Weights of a small transformer language model.
Size: width 128, 6 heads of 32 (2 for keys and values).
Architecture: RMSNorm before each block, rotary positions, no biases in attention or MLP, tied embeddings.
Each number is 50 + 10 x the weight over its row's rms, rounded and kept within 0 to 99. Layers, rows and columns count from 0. The size before them is the row's rms in percent of the matrix's.

# layer 4 attention value, 64x128, rms 0.117, rows 62-63, columns 0-127
096:61 54 43 45 60 42 44 43 51 41 38 44 59 74 42 41 48 54 71 63 47 64 67 38 65 77 36 47 39 43 40 37 31 35 36 56 58 56 40 65 65 63 50 49 48 54 45 49 61 44 53 50 34 43 62 44 59 68 41 45 53 58 66 58 59 46 57 54 56 51 53 48 55 69 49 53 49 43 62 62 57 50 67 41 53 45 29 51 54 63 61 53 67 31 56 37 66 51 49 47 47 35 48 50 53 42 45 54 49 53 43 49 66 57 60 56 54 44 45 36 43 55 58 70 36 47 48 56
104:27 57 54 53 45 31 49 50 44 43 35 47 48 47 42 51 44 42 38 62 57 54 61 68 50 37 61 45 37 63 34 38 38 44 44 37 42 52 72 56 41 48 59 45 41 46 40 43 43 28 55 48 36 50 68 35 45 52 48 49 53 50 36 46 49 41 69 37 51 54 62 65 46 46 44 48 61 40 51 50 64 38 52 47 54 51 60 55 67 44 39 45 51 52 61 53 42 73 63 52 75 46 36 52 77 45 57 54 62 60 65 50 54 38 41 61 42 42 64 51 48 46 62 61 45 56 45 61
# layer 4 attention output (transposed), 192x128, rms 0.061, rows 126-127,158-159,190-191, columns 0-127
103:46 76 52 48 62 59 40 58 34 67 62 46 65 41 61 55 54 44 30 44 61 48 28 49 54 43 36 63 61 64 51 35 49 47 61 43 35 50 47 36 56 37 41 49 39 59 41 56 28 54 65 43 40 56 47 53 41 49 45 48 57 62 45 54 46 50 52 42 39 49 40 50 54 26 53 47 50 37 40 29 54 43 50 55 46 64 52 61 41 53 56 63 44 68 38 60 27 69 51 55 46 56 51 57 66 57 54 48 55 59 44 47 28 53 49 52 47 39 52 45 53 39 45 63 48 49 38 69
100:71 43 42 48 41 75 40 42 65 48 66 49 49 31 45 34 46 61 53 63 49 44 45 31 45 57 45 53 40 49 53 49 49 43 70 58 50 60 56 34 43 52 48 43 60 53 59 58 34 78 44 49 68 51 45 64 61 47 57 58 42 53 48 41 47 58 20 49 58 52 49 55 47 51 60 55 36 61 42 58 54 57 46 49 46 58 33 38 39 40 45 68 37 56 38 46 52 34 36 54 42 60 72 48 40 48 49 62 45 44 50 47 42 49 56 41 41 56 36 45 51 34 50 46 64 57 63 40
085:55 50 51 42 39 56 45 54 41 44 35 65 51 37 56 41 44 65 53 57 44 65 49 16 51 54 49 60 47 31 29 56 41 58 60 58 57 41 58 56 39 60 43 54 49 51 48 46 57 44 48 53 51 51 53 49 55 36 66 49 58 49 43 54 62 38 52 60 57 39 64 69 57 68 54 55 54 59 60 57 61 51 65 56 57 41 43 39 48 61 48 46 56 57 43 64 44 62 42 48 38 52 66 42 30 40 41 58 73 33 44 47 47 47 42 58 39 34 51 56 56 57 33 39 54 66 70 28
092:43 55 51 69 61 33 56 45 45 58 45 33 31 40 38 51 44 55 50 38 44 55 60 51 37 52 37 62 55 53 59 45 54 59 56 46 62 57 56 55 57 50 33 69 33 50 29 49 53 37 52 49 40 61 38 51 59 48 61 55 52 55 43 36 57 55 51 54 51 52 51 42 80 48 50 54 53 50 50 50 43 39 46 26 57 63 62 49 72 55 42 43 55 49 69 30 55 75 61 62 68 57 40 50 52 52 45 53 46 34 47 47 56 58 49 57 33 42 53 41 48 71 41 39 65 63 56 50
103:55 23 43 57 58 49 51 48 61 51 46 47 55 49 46 55 38 55 62 58 54 57 57 52 46 55 51 35 37 42 51 51 74 57 55 49 78 37 63 52 47 75 61 48 46 47 43 50 54 52 34 48 57 34 40 51 62 70 51 40 53 36 59 59 69 50 44 44 64 43 47 45 50 51 53 38 58 43 63 64 52 71 43 44 44 36 40 51 55 37 48 42 43 42 71 41 58 33 42 51 50 67 49 54 46 44 35 52 43 54 49 53 67 51 36 54 57 47 33 30 61 61 51 58 52 26 47 42
100:58 54 50 37 33 52 56 52 43 39 53 41 44 61 59 72 46 44 57 34 46 44 34 53 56 38 54 45 43 30 57 54 51 49 49 38 47 57 42 61 59 57 62 77 40 47 35 51 62 22 35 37 53 43 56 36 49 61 51 63 52 34 69 66 47 33 66 56 61 53 69 41 47 54 40 44 57 45 56 38 41 49 48 47 63 38 64 48 52 30 41 45 51 39 46 63 61 39 60 36 54 41 62 52 48 63 60 43 57 57 50 53 59 56 52 50 42 58 68 43 57 44 46 68 52 44 56 52
# layer 4 MLP up, 512x128, rms 0.148, rows 0-23, columns 0-127
105:65 24 48 66 31 49 57 41 62 34 45 65 50 62 51 55 46 72 51 44 60 44 53 47 60 68 52 52 44 56 63 32 47 60 54 39 56 50 17 54 39 62 47 52 52 38 54 50 50 42 58 40 42 57 55 56 56 50 53 42 58 57 55 65 34 48 61 51 41 37 46 41 55 48 52 53 53 62 60 45 37 50 49 30 60 58 60 58 58 36 48 48 38 33 53 53 51 69 45 41 44 64 51 59 51 34 55 53 53 56 56 59 49 55 47 60 68 54 69 57 55 77 53 40 61 41 52 59
101:42 58 47 33 60 31 52 42 46 48 49 48 49 54 60 38 69 47 61 43 49 63 50 38 36 42 64 28 33 48 56 53 60 45 58 61 68 50 37 57 57 64 52 45 60 61 46 48 33 67 39 44 45 36 48 52 52 50 56 49 55 24 49 42 73 45 51 58 64 34 62 57 61 62 60 54 47 66 46 38 42 57 46 60 59 54 34 58 36 42 58 48 55 53 68 53 51 46 52 44 67 55 61 43 35 73 43 46 36 64 62 42 54 57 41 53 57 41 54 61 60 58 47 61 53 47 51 37
099:49 52 54 39 52 45 53 39 74 48 61 43 57 48 53 46 62 53 34 47 52 63 54 46 65 33 42 62 33 49 53 55 27 42 52 50 46 53 35 42 36 43 57 63 44 53 41 29 37 48 52 40 39 52 57 41 41 61 45 51 56 35 43 38 47 71 38 55 57 35 62 48 49 39 35 66 50 37 48 44 48 43 46 34 54 52 60 50 40 35 45 45 41 59 54 41 57 49 59 53 63 55 68 44 50 32 25 65 40 50 47 44 42 46 43 48 35 43 34 60 60 31 48 51 42 73 42 53
103:59 66 67 48 51 55 38 68 59 51 41 71 60 56 48 55 40 60 44 50 59 42 52 71 39 61 56 24 56 63 56 61 57 42 36 55 62 54 46 45 43 53 55 50 66 48 63 58 47 43 54 62 39 36 46 64 61 43 50 53 50 55 50 48 54 44 43 59 62 73 44 57 57 49 54 42 64 51 67 51 49 57 65 51 46 46 46 34 50 52 61 28 80 55 36 48 58 35 44 66 54 56 48 48 40 40 43 29 46 45 58 44 53 63 55 28 42 47 54 43 36 61 54 52 51 45 38 47
100:45 52 48 54 62 63 46 47 48 42 47 52 52 72 64 30 70 47 29 60 50 32 46 46 68 49 50 78 44 46 40 45 49 39 56 69 56 48 54 60 56 36 58 59 59 48 29 56 37 51 25 63 37 60 41 58 36 29 34 43 56 50 45 31 45 46 58 53 36 53 54 47 54 60 48 54 43 38 39 42 43 46 56 68 44 58 66 57 46 61 45 52 50 55 53 39 56 46 55 41 60 56 59 58 48 52 32 65 54 51 43 43 51 46 44 63 49 42 48 62 49 41 47 61 49 27 60 49
102:47 46 41 45 60 48 58 57 54 54 52 53 54 61 44 66 32 54 35 23 64 42 49 32 50 53 46 55 40 64 41 69 29 55 70 61 33 30 35 53 45 42 52 58 66 52 43 53 54 52 43 42 62 48 68 27 54 37 44 37 39 36 35 63 48 43 46 41 54 60 49 55 39 37 45 52 51 52 49 56 40 65 53 60 47 43 47 61 53 33 45 55 61 47 38 34 56 56 55 37 70 67 51 60 52 61 36 53 63 59 49 56 57 46 55 49 60 59 54 72 47 52 48 47 48 47 51 49
102:46 46 59 45 45 50 29 58 52 46 58 62 51 38 51 37 51 30 48 53 50 49 58 56 46 55 63 42 53 25 54 50 45 47 60 43 50 54 58 31 49 41 59 55 44 50 62 66 58 44 25 46 37 48 62 53 57 57 56 50 53 34 56 64 62 40 44 80 35 40 38 50 51 54 41 56 42 50 57 51 38 47 66 65 58 42 57 52 30 44 46 50 31 49 48 36 45 50 49 41 61 59 49 48 52 53 37 43 52 63 36 48 76 57 61 57 32 28 55 35 54 59 53 41 59 52 41 33
098:46 50 55 56 45 52 44 61 59 56 51 55 55 31 55 57 39 37 56 48 58 43 61 45 60 53 67 47 40 60 42 55 60 47 48 51 36 46 57 46 53 60 56 46 38 49 62 50 54 52 53 72 68 36 51 54 59 55 61 42 45 57 47 71 29 54 72 49 45 53 41 53 42 45 35 52 62 48 55 44 66 70 70 56 48 59 57 37 46 39 35 29 37 69 54 45 32 51 49 58 71 53 40 60 51 47 40 49 63 59 61 44 43 51 68 43 47 74 66 49 41 32 49 40 57 58 37 50
097:59 66 41 67 46 59 65 61 49 54 37 58 48 39 45 58 32 63 58 55 57 48 44 60 39 51 63 61 39 56 46 35 52 50 66 35 52 41 60 46 62 48 47 38 56 47 47 44 59 52 45 44 47 44 50 62 39 36 47 65 36 61 30 42 60 65 65 71 46 42 38 60 35 48 40 66 51 38 56 35 41 47 52 50 53 58 66 53 54 56 41 31 54 56 63 58 60 40 48 37 32 64 49 65 61 58 38 49 42 37 45 57 40 47 47 53 31 47 30 54 48 68 49 63 51 51 60 40
104:43 54 55 45 50 51 57 46 52 62 41 44 37 52 55 44 44 57 53 62 30 61 67 63 67 45 53 49 54 61 44 48 59 35 42 53 43 56 49 41 43 54 48 40 26 57 51 48 34 57 47 26 39 51 46 52 71 46 71 54 40 37 46 53 48 49 64 48 46 46 51 41 42 35 72 35 44 43 59 69 42 67 64 55 47 51 46 61 44 32 44 38 50 38 47 44 46 43 64 51 63 54 44 50 46 58 61 47 43 44 56 58 39 40 31 41 49 52 85 65 41 51 35 43 45 48 64 53
101:37 37 38 55 59 71 57 61 57 48 47 58 57 59 40 55 45 58 54 64 49 41 36 48 38 43 60 59 53 29 63 66 49 50 57 60 49 29 45 64 45 51 39 46 46 36 53 59 40 39 51 57 52 56 62 53 28 53 58 49 65 50 37 51 43 59 54 65 40 46 62 55 38 48 32 41 59 62 59 67 56 44 52 73 52 57 53 47 43 33 59 67 65 57 41 61 52 70 59 64 52 46 42 46 45 35 42 39 40 55 44 57 56 60 66 52 50 52 60 46 27 61 54 37 43 54 50 54
108:41 35 51 60 64 37 55 47 52 53 54 42 50 44 49 60 60 57 51 61 60 65 51 39 41 46 50 32 67 42 47 57 44 66 43 37 56 54 56 34 59 58 54 63 71 57 44 46 37 46 53 48 55 61 31 59 47 58 59 55 36 66 49 65 41 63 48 46 56 56 47 53 66 55 37 56 67 54 48 61 50 65 39 34 57 53 54 54 41 42 49 28 67 60 48 49 46 58 31 45 58 30 44 39 33 49 45 58 39 50 63 58 36 48 71 66 41 50 51 53 64 48 32 44 67 53 45 66
098:20 54 46 44 63 40 46 36 56 42 54 58 39 50 48 48 54 47 53 65 62 51 52 58 59 57 50 65 65 38 34 42 38 41 43 66 54 48 47 59 45 40 61 41 49 51 47 72 67 51 58 55 38 48 40 74 36 77 52 35 45 40 49 45 50 48 52 49 60 48 59 49 36 76 52 47 52 41 54 37 48 57 51 56 55 65 40 48 60 58 42 52 38 49 48 56 48 54 60 38 59 35 57 48 55 50 43 35 43 43 34 76 64 56 59 44 39 48 54 44 46 29 53 45 45 33 57 56
095:50 38 54 59 45 65 39 57 75 71 52 63 44 48 59 54 35 39 41 62 35 51 45 35 54 57 52 58 58 35 57 48 55 46 53 49 53 66 53 49 49 48 64 43 45 49 42 37 37 49 48 49 50 51 37 58 29 61 72 33 49 58 50 48 47 41 57 56 37 51 54 48 57 63 52 53 68 51 27 60 51 57 55 66 45 44 71 39 46 50 63 37 75 53 48 39 46 62 50 41 54 63 49 41 25 42 55 47 61 45 40 43 42 50 55 64 38 52 44 52 44 58 59 32 42 42 64 64
102:51 52 68 48 57 49 46 56 44 45 46 77 46 56 40 45 64 48 40 40 58 46 44 55 60 45 53 55 68 51 32 66 36 56 37 45 62 49 46 62 49 39 44 49 55 49 50 35 65 57 42 30 54 48 54 57 63 57 39 44 56 42 49 62 35 48 60 59 59 54 62 60 31 44 38 60 67 53 42 49 42 39 50 46 48 39 74 53 57 39 59 51 55 45 42 46 71 67 53 46 50 53 49 76 37 56 68 46 51 53 59 53 62 61 25 62 47 39 58 54 45 63 33 39 55 44 40 38
102:49 52 58 51 42 47 43 48 46 54 61 61 46 43 42 48 52 53 46 45 41 63 44 49 51 34 71 70 37 29 37 56 58 30 32 42 53 56 58 47 46 41 44 43 69 62 46 26 49 45 44 35 54 39 52 52 58 44 46 73 34 67 35 49 38 48 50 67 55 44 62 50 54 50 74 47 47 52 55 53 47 63 44 65 47 62 62 42 69 38 45 39 65 44 38 59 47 35 38 56 58 43 51 52 36 47 41 40 38 62 53 45 36 48 52 50 54 50 27 55 46 68 49 53 63 45 52 58
091:55 63 57 53 58 48 41 55 54 53 56 71 39 60 55 64 50 47 40 36 43 46 42 59 49 45 65 52 48 31 47 54 48 45 60 69 60 59 56 27 49 53 41 50 53 39 49 46 48 37 63 32 26 47 43 47 51 47 60 63 52 46 63 50 51 48 80 56 32 64 39 62 36 59 52 58 60 33 51 65 45 58 50 46 38 49 40 58 53 48 53 41 37 56 53 52 59 54 52 40 51 61 52 41 39 75 35 36 43 45 31 43 44 64 58 56 34 41 60 53 43 41 40 63 43 64 61 55
109:57 57 47 52 59 39 33 30 54 58 64 72 44 60 38 45 34 70 51 42 52 50 54 47 32 55 45 35 51 44 34 48 53 57 53 60 33 55 60 34 69 47 50 44 48 82 37 39 36 57 64 48 52 42 39 47 53 56 65 45 48 57 52 55 33 57 42 47 47 49 63 41 28 44 58 46 44 56 42 58 34 58 45 55 39 60 52 57 36 55 67 63 66 48 57 48 51 55 35 39 57 61 60 55 51 42 62 50 54 61 50 61 70 36 55 49 38 43 50 52 52 44 50 35 38 40 54 48
099:43 39 63 37 48 57 42 54 50 49 41 53 59 56 47 35 63 58 48 39 49 63 58 51 66 54 48 51 44 47 55 57 39 48 47 55 69 58 48 53 37 68 38 40 52 35 45 55 35 63 38 52 32 44 32 41 55 62 50 40 67 33 48 52 37 53 53 38 43 48 54 42 54 36 52 67 39 53 38 55 50 42 46 52 54 59 47 76 60 54 59 55 47 46 52 57 55 56 42 46 31 47 37 25 48 41 53 69 37 63 33 51 55 49 33 31 47 55 46 52 69 39 52 34 45 68 43 33
088:47 48 52 67 70 40 24 64 69 34 47 57 59 61 36 61 55 64 49 33 59 50 66 57 46 54 53 46 55 64 42 54 55 28 38 34 35 50 58 39 64 48 57 50 33 50 72 66 53 48 49 53 47 49 71 42 53 67 40 59 50 45 62 42 61 45 50 44 64 42 33 55 53 67 50 56 49 47 51 39 61 52 62 49 66 62 53 49 60 49 45 60 41 64 45 35 45 52 50 46 56 54 66 54 57 47 52 50 62 48 62 53 54 40 63 46 51 52 31 47 41 50 69 52 68 47 55 49
100:28 40 54 54 61 38 63 63 53 56 52 53 33 54 41 62 40 66 61 46 65 48 42 50 36 41 54 72 46 54 61 33 52 60 41 51 58 46 50 65 55 66 48 62 48 50 48 55 46 43 51 49 72 49 72 50 38 66 32 64 32 62 52 51 46 54 62 42 38 50 61 47 53 55 47 57 53 45 45 53 64 41 37 46 45 46 41 45 43 34 49 64 46 43 59 48 48 24 48 46 49 58 42 47 52 71 46 32 54 37 38 47 63 60 34 38 37 61 60 61 47 49 62 56 32 49 45 40
102:46 50 60 63 46 45 44 47 56 54 59 53 42 38 39 37 55 57 59 39 75 40 65 35 66 69 46 53 52 51 58 52 55 64 44 41 60 42 70 61 51 49 44 40 58 60 59 38 42 63 55 61 60 50 38 67 50 53 44 68 53 52 43 66 46 33 64 43 52 37 59 50 64 55 73 49 40 60 33 60 50 64 52 45 38 34 45 47 60 65 47 57 53 59 50 43 50 63 67 48 58 66 56 43 30 43 48 53 42 53 56 57 53 53 33 56 27 31 45 54 51 63 57 45 43 50 39 45
100:59 48 50 40 49 43 50 70 43 50 68 58 53 26 57 37 48 51 53 50 53 44 46 63 50 43 51 53 29 47 55 61 46 38 37 52 49 48 67 55 53 31 41 48 46 60 45 49 42 40 57 54 52 50 53 31 40 62 68 64 39 50 42 40 58 41 48 32 40 45 44 39 51 54 27 56 32 26 43 52 52 49 61 36 51 46 42 52 60 43 49 51 59 64 58 52 36 60 70 51 56 54 51 56 45 44 71 39 30 40 53 59 58 67 50 48 53 39 55 53 30 46 33 60 45 44 64 66
108:48 71 49 58 51 68 61 48 47 44 54 41 58 25 58 65 39 29 39 47 60 42 29 35 54 66 53 50 47 49 36 41 40 52 64 58 54 52 35 56 27 43 40 61 42 59 42 74 39 43 58 54 48 31 63 58 46 38 39 54 42 57 57 39 28 49 34 43 55 38 50 39 47 47 54 53 49 50 38 36 58 43 35 72 47 44 44 59 48 55 43 43 44 44 58 49 52 42 55 50 48 50 32 51 45 59 56 60 36 62 43 51 50 56 37 63 54 49 27 43 44 53 39 39 47 58 47 47
# layer 4 MLP down (transposed), 512x128, rms 0.0711, rows 0-22, columns 0-127
106:48 43 50 41 43 56 41 42 62 57 58 63 43 41 43 54 58 55 50 48 51 41 69 51 46 37 31 65 52 52 42 30 74 56 52 64 46 60 44 64 53 51 44 47 55 39 37 41 61 45 65 44 51 76 31 49 43 52 59 62 36 55 61 34 54 46 50 40 38 44 60 59 39 54 64 45 50 40 44 61 75 41 25 65 65 53 51 56 47 34 30 58 39 51 42 45 51 42 50 47 49 70 64 32 49 58 52 41 47 47 50 47 54 40 49 39 59 48 44 51 46 36 40 44 44 34 45 54
098:47 54 62 56 44 54 38 53 61 44 45 39 57 38 51 44 48 41 42 63 36 39 59 61 57 61 54 70 43 51 50 47 54 38 43 24 57 61 50 62 42 38 50 58 61 48 51 53 47 47 44 72 50 41 39 48 46 48 45 73 46 68 26 49 44 55 49 32 44 51 22 50 37 42 31 36 50 54 63 46 66 48 55 45 47 67 63 44 48 34 54 67 63 50 40 53 41 56 37 57 47 45 37 41 44 46 71 49 37 43 50 52 39 52 54 64 45 44 42 43 68 46 53 54 52 69 38 46
107:49 59 39 50 70 42 60 66 54 44 69 54 47 31 54 42 25 46 55 56 37 32 54 56 48 64 46 47 59 44 55 63 60 53 48 56 49 52 45 46 42 57 33 55 47 45 49 45 51 40 59 57 35 67 53 46 41 56 43 46 30 53 34 62 50 47 47 65 43 63 70 48 49 69 60 46 47 65 58 35 41 35 40 48 45 48 46 43 56 54 68 51 60 55 42 54 55 30 48 40 42 29 70 57 34 51 37 42 48 38 47 56 56 26 49 47 47 53 56 44 38 52 44 50 52 74 50 53
111:43 56 35 39 43 40 52 35 36 64 43 44 34 40 48 51 62 44 56 67 40 45 48 59 46 41 52 65 41 69 38 38 54 59 57 60 60 49 45 44 49 66 52 41 37 56 68 58 50 69 66 34 34 57 39 46 35 48 48 35 32 43 49 45 50 47 48 44 46 45 56 45 63 46 30 61 59 51 53 55 47 38 42 38 65 47 54 68 65 62 50 50 38 50 42 47 33 55 58 58 44 70 49 51 43 45 37 57 59 41 51 39 63 63 43 68 56 50 47 39 50 42 44 27 35 63 59 54
109:60 59 45 62 32 54 53 56 44 46 47 62 49 59 58 60 48 52 40 51 49 73 42 59 47 51 49 56 52 52 32 63 58 55 37 57 56 49 57 59 43 40 54 64 58 46 58 41 56 47 30 27 57 64 47 42 66 55 44 49 55 64 45 67 65 31 51 68 38 50 53 51 71 32 51 52 45 59 53 48 42 36 55 64 65 40 44 47 50 40 52 69 33 27 32 61 40 49 37 56 49 61 46 39 38 35 57 43 43 55 47 49 34 46 67 42 43 30 46 48 45 52 46 44 62 48 53 38
107:50 47 48 21 52 51 39 46 32 63 42 61 43 57 42 58 50 59 58 47 53 56 43 67 49 48 54 41 48 42 43 23 61 49 42 44 48 50 76 53 52 51 50 49 56 62 52 54 56 70 50 69 45 70 40 48 58 64 47 40 67 37 70 49 43 48 41 52 60 51 41 53 59 68 52 52 46 43 46 47 58 43 54 31 54 45 45 54 58 47 57 42 51 57 61 44 48 52 44 44 53 37 46 51 65 34 57 47 56 40 46 38 33 30 33 65 54 56 41 43 51 58 36 59 26 64 62 62
090:54 50 52 50 72 27 58 34 51 53 57 61 46 66 62 60 47 52 50 55 53 45 33 45 67 45 45 37 55 63 43 51 19 68 50 71 40 51 27 47 51 68 47 27 43 62 48 49 54 52 53 49 59 48 67 62 37 49 46 46 47 62 65 41 51 53 43 45 67 46 45 51 31 48 55 42 61 58 60 53 56 56 39 50 41 68 53 55 64 52 41 45 49 44 47 41 44 59 53 46 53 39 43 64 51 65 42 61 39 48 59 48 40 65 33 42 54 58 56 56 34 43 42 31 41 49 46 49
099:43 42 47 37 36 44 33 43 72 53 73 46 53 53 46 47 46 36 24 53 63 38 42 67 52 53 62 61 58 46 41 51 51 43 49 50 46 54 75 45 45 49 36 44 57 46 55 51 44 51 50 45 51 64 53 54 31 48 49 51 63 57 54 38 55 65 36 50 66 43 76 40 60 53 57 61 53 48 45 42 61 49 46 38 41 51 32 54 68 57 46 62 49 40 39 39 46 45 72 44 45 40 52 51 58 45 47 45 43 55 30 57 40 25 39 48 49 43 42 54 42 62 32 50 49 45 53 70
101:36 46 46 53 59 37 43 49 47 34 50 62 74 67 49 58 69 38 45 57 49 66 39 57 74 58 31 36 58 51 53 58 51 48 41 39 61 70 48 33 40 48 68 54 41 50 53 53 55 49 47 58 55 63 42 35 62 54 47 58 66 47 47 49 52 51 39 76 63 47 40 37 65 46 58 60 38 64 31 59 52 49 43 48 51 45 47 64 48 49 43 59 38 53 42 42 41 48 47 48 57 27 50 48 49 43 42 59 62 42 51 66 69 39 51 34 57 56 61 55 56 60 44 51 42 63 44 46
106:51 71 56 47 77 45 60 43 69 54 59 53 75 43 47 41 56 50 31 70 29 40 49 49 48 68 48 50 43 50 23 56 56 40 63 37 59 51 38 54 44 41 52 52 55 64 35 41 69 60 45 53 40 47 46 67 61 42 51 50 65 44 40 42 30 47 40 52 53 62 45 56 50 46 51 49 34 51 58 56 59 61 52 57 54 48 52 47 58 62 50 41 63 36 57 53 54 44 52 41 60 39 64 38 46 43 57 29 50 44 54 51 45 53 60 49 67 58 43 46 53 41 69 50 60 36 53 61
099:50 57 60 65 33 37 61 48 44 66 47 40 54 62 66 32 48 66 35 51 45 61 53 51 46 49 32 53 41 59 65 43 37 58 43 70 66 57 46 36 44 36 61 59 52 56 53 51 42 53 41 48 54 42 44 45 41 64 56 56 52 57 58 54 32 46 43 30 58 57 47 50 55 51 52 65 49 45 39 48 35 52 51 31 56 49 58 66 35 58 46 37 43 57 58 52 58 46 41 58 34 49 51 60 50 62 37 66 46 56 50 47 61 33 55 69 48 45 65 30 63 44 34 58 54 33 52 31
098:26 52 54 45 56 69 56 52 40 45 59 53 60 76 44 37 40 51 66 53 50 53 34 42 58 61 60 50 36 49 59 46 41 28 21 62 44 56 46 44 48 47 61 39 54 44 40 64 63 54 56 46 34 29 36 45 64 36 65 46 58 45 48 32 49 57 39 61 46 46 43 51 39 51 66 52 45 54 51 55 63 55 57 43 39 50 57 40 47 56 42 64 63 47 53 48 47 56 53 72 56 45 61 39 48 50 41 60 42 60 50 62 49 52 48 28 48 70 59 56 67 41 59 45 48 61 45 56
097:65 59 34 55 58 61 59 27 41 49 53 34 36 76 73 36 49 59 41 37 52 48 55 27 51 44 54 42 26 45 42 47 52 68 50 46 63 54 58 23 57 52 37 50 46 52 56 54 51 46 50 43 48 64 49 32 39 40 65 42 46 61 60 59 63 57 44 53 36 48 54 40 50 49 37 47 56 44 55 51 50 61 45 57 35 49 52 52 44 42 52 63 40 48 71 46 61 56 40 72 43 61 58 46 49 58 49 67 59 66 46 38 46 42 46 67 52 54 52 47 61 46 47 38 57 54 59 47
111:60 37 33 52 47 36 63 58 40 49 59 47 52 55 47 42 48 56 53 56 40 46 43 51 36 47 42 48 56 22 57 35 38 72 49 41 39 30 46 48 29 41 16 59 39 53 40 42 33 50 61 29 55 54 48 45 44 51 48 56 38 49 52 51 38 43 46 51 42 38 61 43 61 53 29 46 48 73 32 60 43 51 50 67 47 58 53 51 45 52 63 66 51 41 58 64 58 55 55 50 33 53 42 48 46 59 38 48 51 52 63 53 59 57 38 27 44 48 56 65 53 57 48 48 48 55 58 62
091:48 41 50 42 35 63 49 45 35 74 53 41 56 53 63 57 47 36 65 39 40 46 65 32 46 51 39 40 51 43 48 27 59 46 59 54 49 52 65 55 43 50 54 44 39 58 42 55 62 37 73 58 61 43 38 54 39 38 48 41 54 57 56 49 54 55 43 54 47 38 47 42 35 26 39 52 44 48 52 71 56 47 46 47 56 33 36 59 45 64 55 41 49 25 64 51 45 60 54 52 33 50 50 50 54 47 34 58 49 35 37 33 46 50 65 54 47 48 33 56 59 39 69 53 58 44 64 51
099:47 71 57 57 42 35 49 57 52 28 43 45 46 58 46 48 27 41 44 58 54 21 56 48 51 65 49 37 64 87 46 35 42 64 63 49 42 48 48 55 50 50 52 41 34 41 50 53 50 44 37 49 47 53 58 60 45 64 58 37 57 45 61 38 49 46 62 44 64 41 38 45 58 43 59 59 48 53 34 41 60 44 59 46 52 41 52 40 55 66 62 42 46 47 47 36 40 52 64 47 49 60 58 64 51 53 32 51 42 34 60 59 61 50 68 53 58 34 48 44 65 43 55 42 42 53 36 43
096:67 49 50 48 43 27 52 57 48 58 52 38 30 61 52 47 40 46 78 48 49 60 37 54 44 58 40 58 52 42 42 52 52 54 42 62 65 50 59 47 56 44 52 49 59 54 42 57 59 49 53 47 32 33 46 42 47 44 61 39 52 37 47 56 53 49 75 65 45 53 78 60 41 46 56 50 36 27 42 50 55 55 53 63 36 75 58 41 49 43 59 49 46 62 65 58 45 50 36 38 44 50 42 48 54 57 41 51 54 43 40 44 48 41 54 29 71 59 42 56 50 76 50 66 58 46 48 57
099:52 62 56 62 63 45 61 60 52 52 62 47 43 40 47 52 48 67 45 32 60 60 52 42 53 48 50 48 58 47 57 36 54 44 70 62 60 64 47 63 52 53 63 49 48 27 41 44 71 61 42 48 32 45 51 61 46 62 51 37 53 45 52 65 53 62 57 35 61 50 57 40 45 67 51 35 42 40 34 39 27 36 79 50 57 53 51 61 40 47 44 45 49 42 45 54 44 54 69 44 42 52 71 58 53 40 47 57 59 56 61 46 68 58 43 56 58 48 52 43 46 41 39 53 51 28 42 38
112:39 48 47 38 48 55 36 51 61 55 50 36 63 60 43 50 33 36 58 49 55 59 46 61 58 40 46 40 49 53 28 40 80 52 45 56 56 45 55 43 35 57 58 53 56 48 41 48 54 46 52 69 45 63 45 54 53 65 22 47 60 61 59 46 58 36 70 39 53 65 64 39 68 25 55 59 47 49 52 35 48 55 55 41 63 48 33 59 59 47 66 63 41 54 55 54 51 55 61 44 52 68 55 49 56 66 55 65 51 54 38 40 40 45 51 45 53 45 46 61 56 62 57 39 51 52 71 49
092:46 51 53 46 50 50 69 60 49 69 53 55 44 51 59 56 41 52 45 46 53 49 40 25 48 44 48 51 59 42 56 55 60 63 60 48 63 56 40 50 30 32 50 46 78 47 34 37 73 46 52 37 54 35 53 74 45 30 45 59 63 43 60 54 52 36 51 41 46 66 64 53 48 50 51 42 43 57 54 53 36 57 41 72 45 48 39 50 61 55 64 54 41 29 56 55 44 59 50 48 55 29 43 61 61 54 46 47 44 55 48 48 70 47 34 46 41 44 53 69 48 61 64 62 45 50 60 52
103:44 42 46 49 44 74 28 54 55 46 42 31 57 41 46 33 33 66 40 43 50 56 50 58 50 50 51 59 53 50 51 51 45 23 49 64 55 36 33 55 37 46 49 66 53 45 35 41 60 44 40 57 41 60 49 60 57 50 59 42 62 52 53 48 57 44 68 58 34 21 34 36 49 37 50 32 47 58 44 41 42 34 57 47 39 57 50 49 57 57 53 52 35 50 56 44 41 44 57 41 69 56 43 44 52 59 50 46 60 50 48 46 40 65 55 44 58 42 58 27 61 65 47 52 56 64 63 37
103:56 47 42 58 60 69 74 51 41 38 59 41 48 49 69 50 42 48 42 52 55 45 36 44 47 42 43 59 52 36 63 53 54 58 55 47 48 60 49 40 52 58 54 55 51 55 63 55 52 31 47 19 40 58 60 31 40 49 50 40 50 39 67 54 44 56 60 76 44 44 44 56 60 39 46 51 35 56 41 45 32 23 46 57 57 63 45 46 63 43 50 59 54 43 54 49 32 51 46 34 40 41 61 67 45 40 45 43 47 49 49 57 66 65 56 41 53 50 58 53 67 44 35 65 45 46 71 56
092:52 56 58 44 26 52 60 53 38 54 64 56 53 68 38 56 66 56 56 46 42 62 37 24 47 46 64 34 40 56 45 42 45 43 60 40 43 61 38 58 46 62 65 60 57 45 46 43 70 51 50 62 48 37 53 57 57 51 34 58 49 32 49 47 64 46 64 48 46 58 46 56 30 65 60 44 58 54 66 53 58 42 53 42 42 57 61 34 54 64 45 56 61 33 51 57 32 40 42 50 61 39 45 56 53 67 22 48 64 49 58 61 53 63 53 37 43 48 48 48 50 51 53 63 58 46 42 52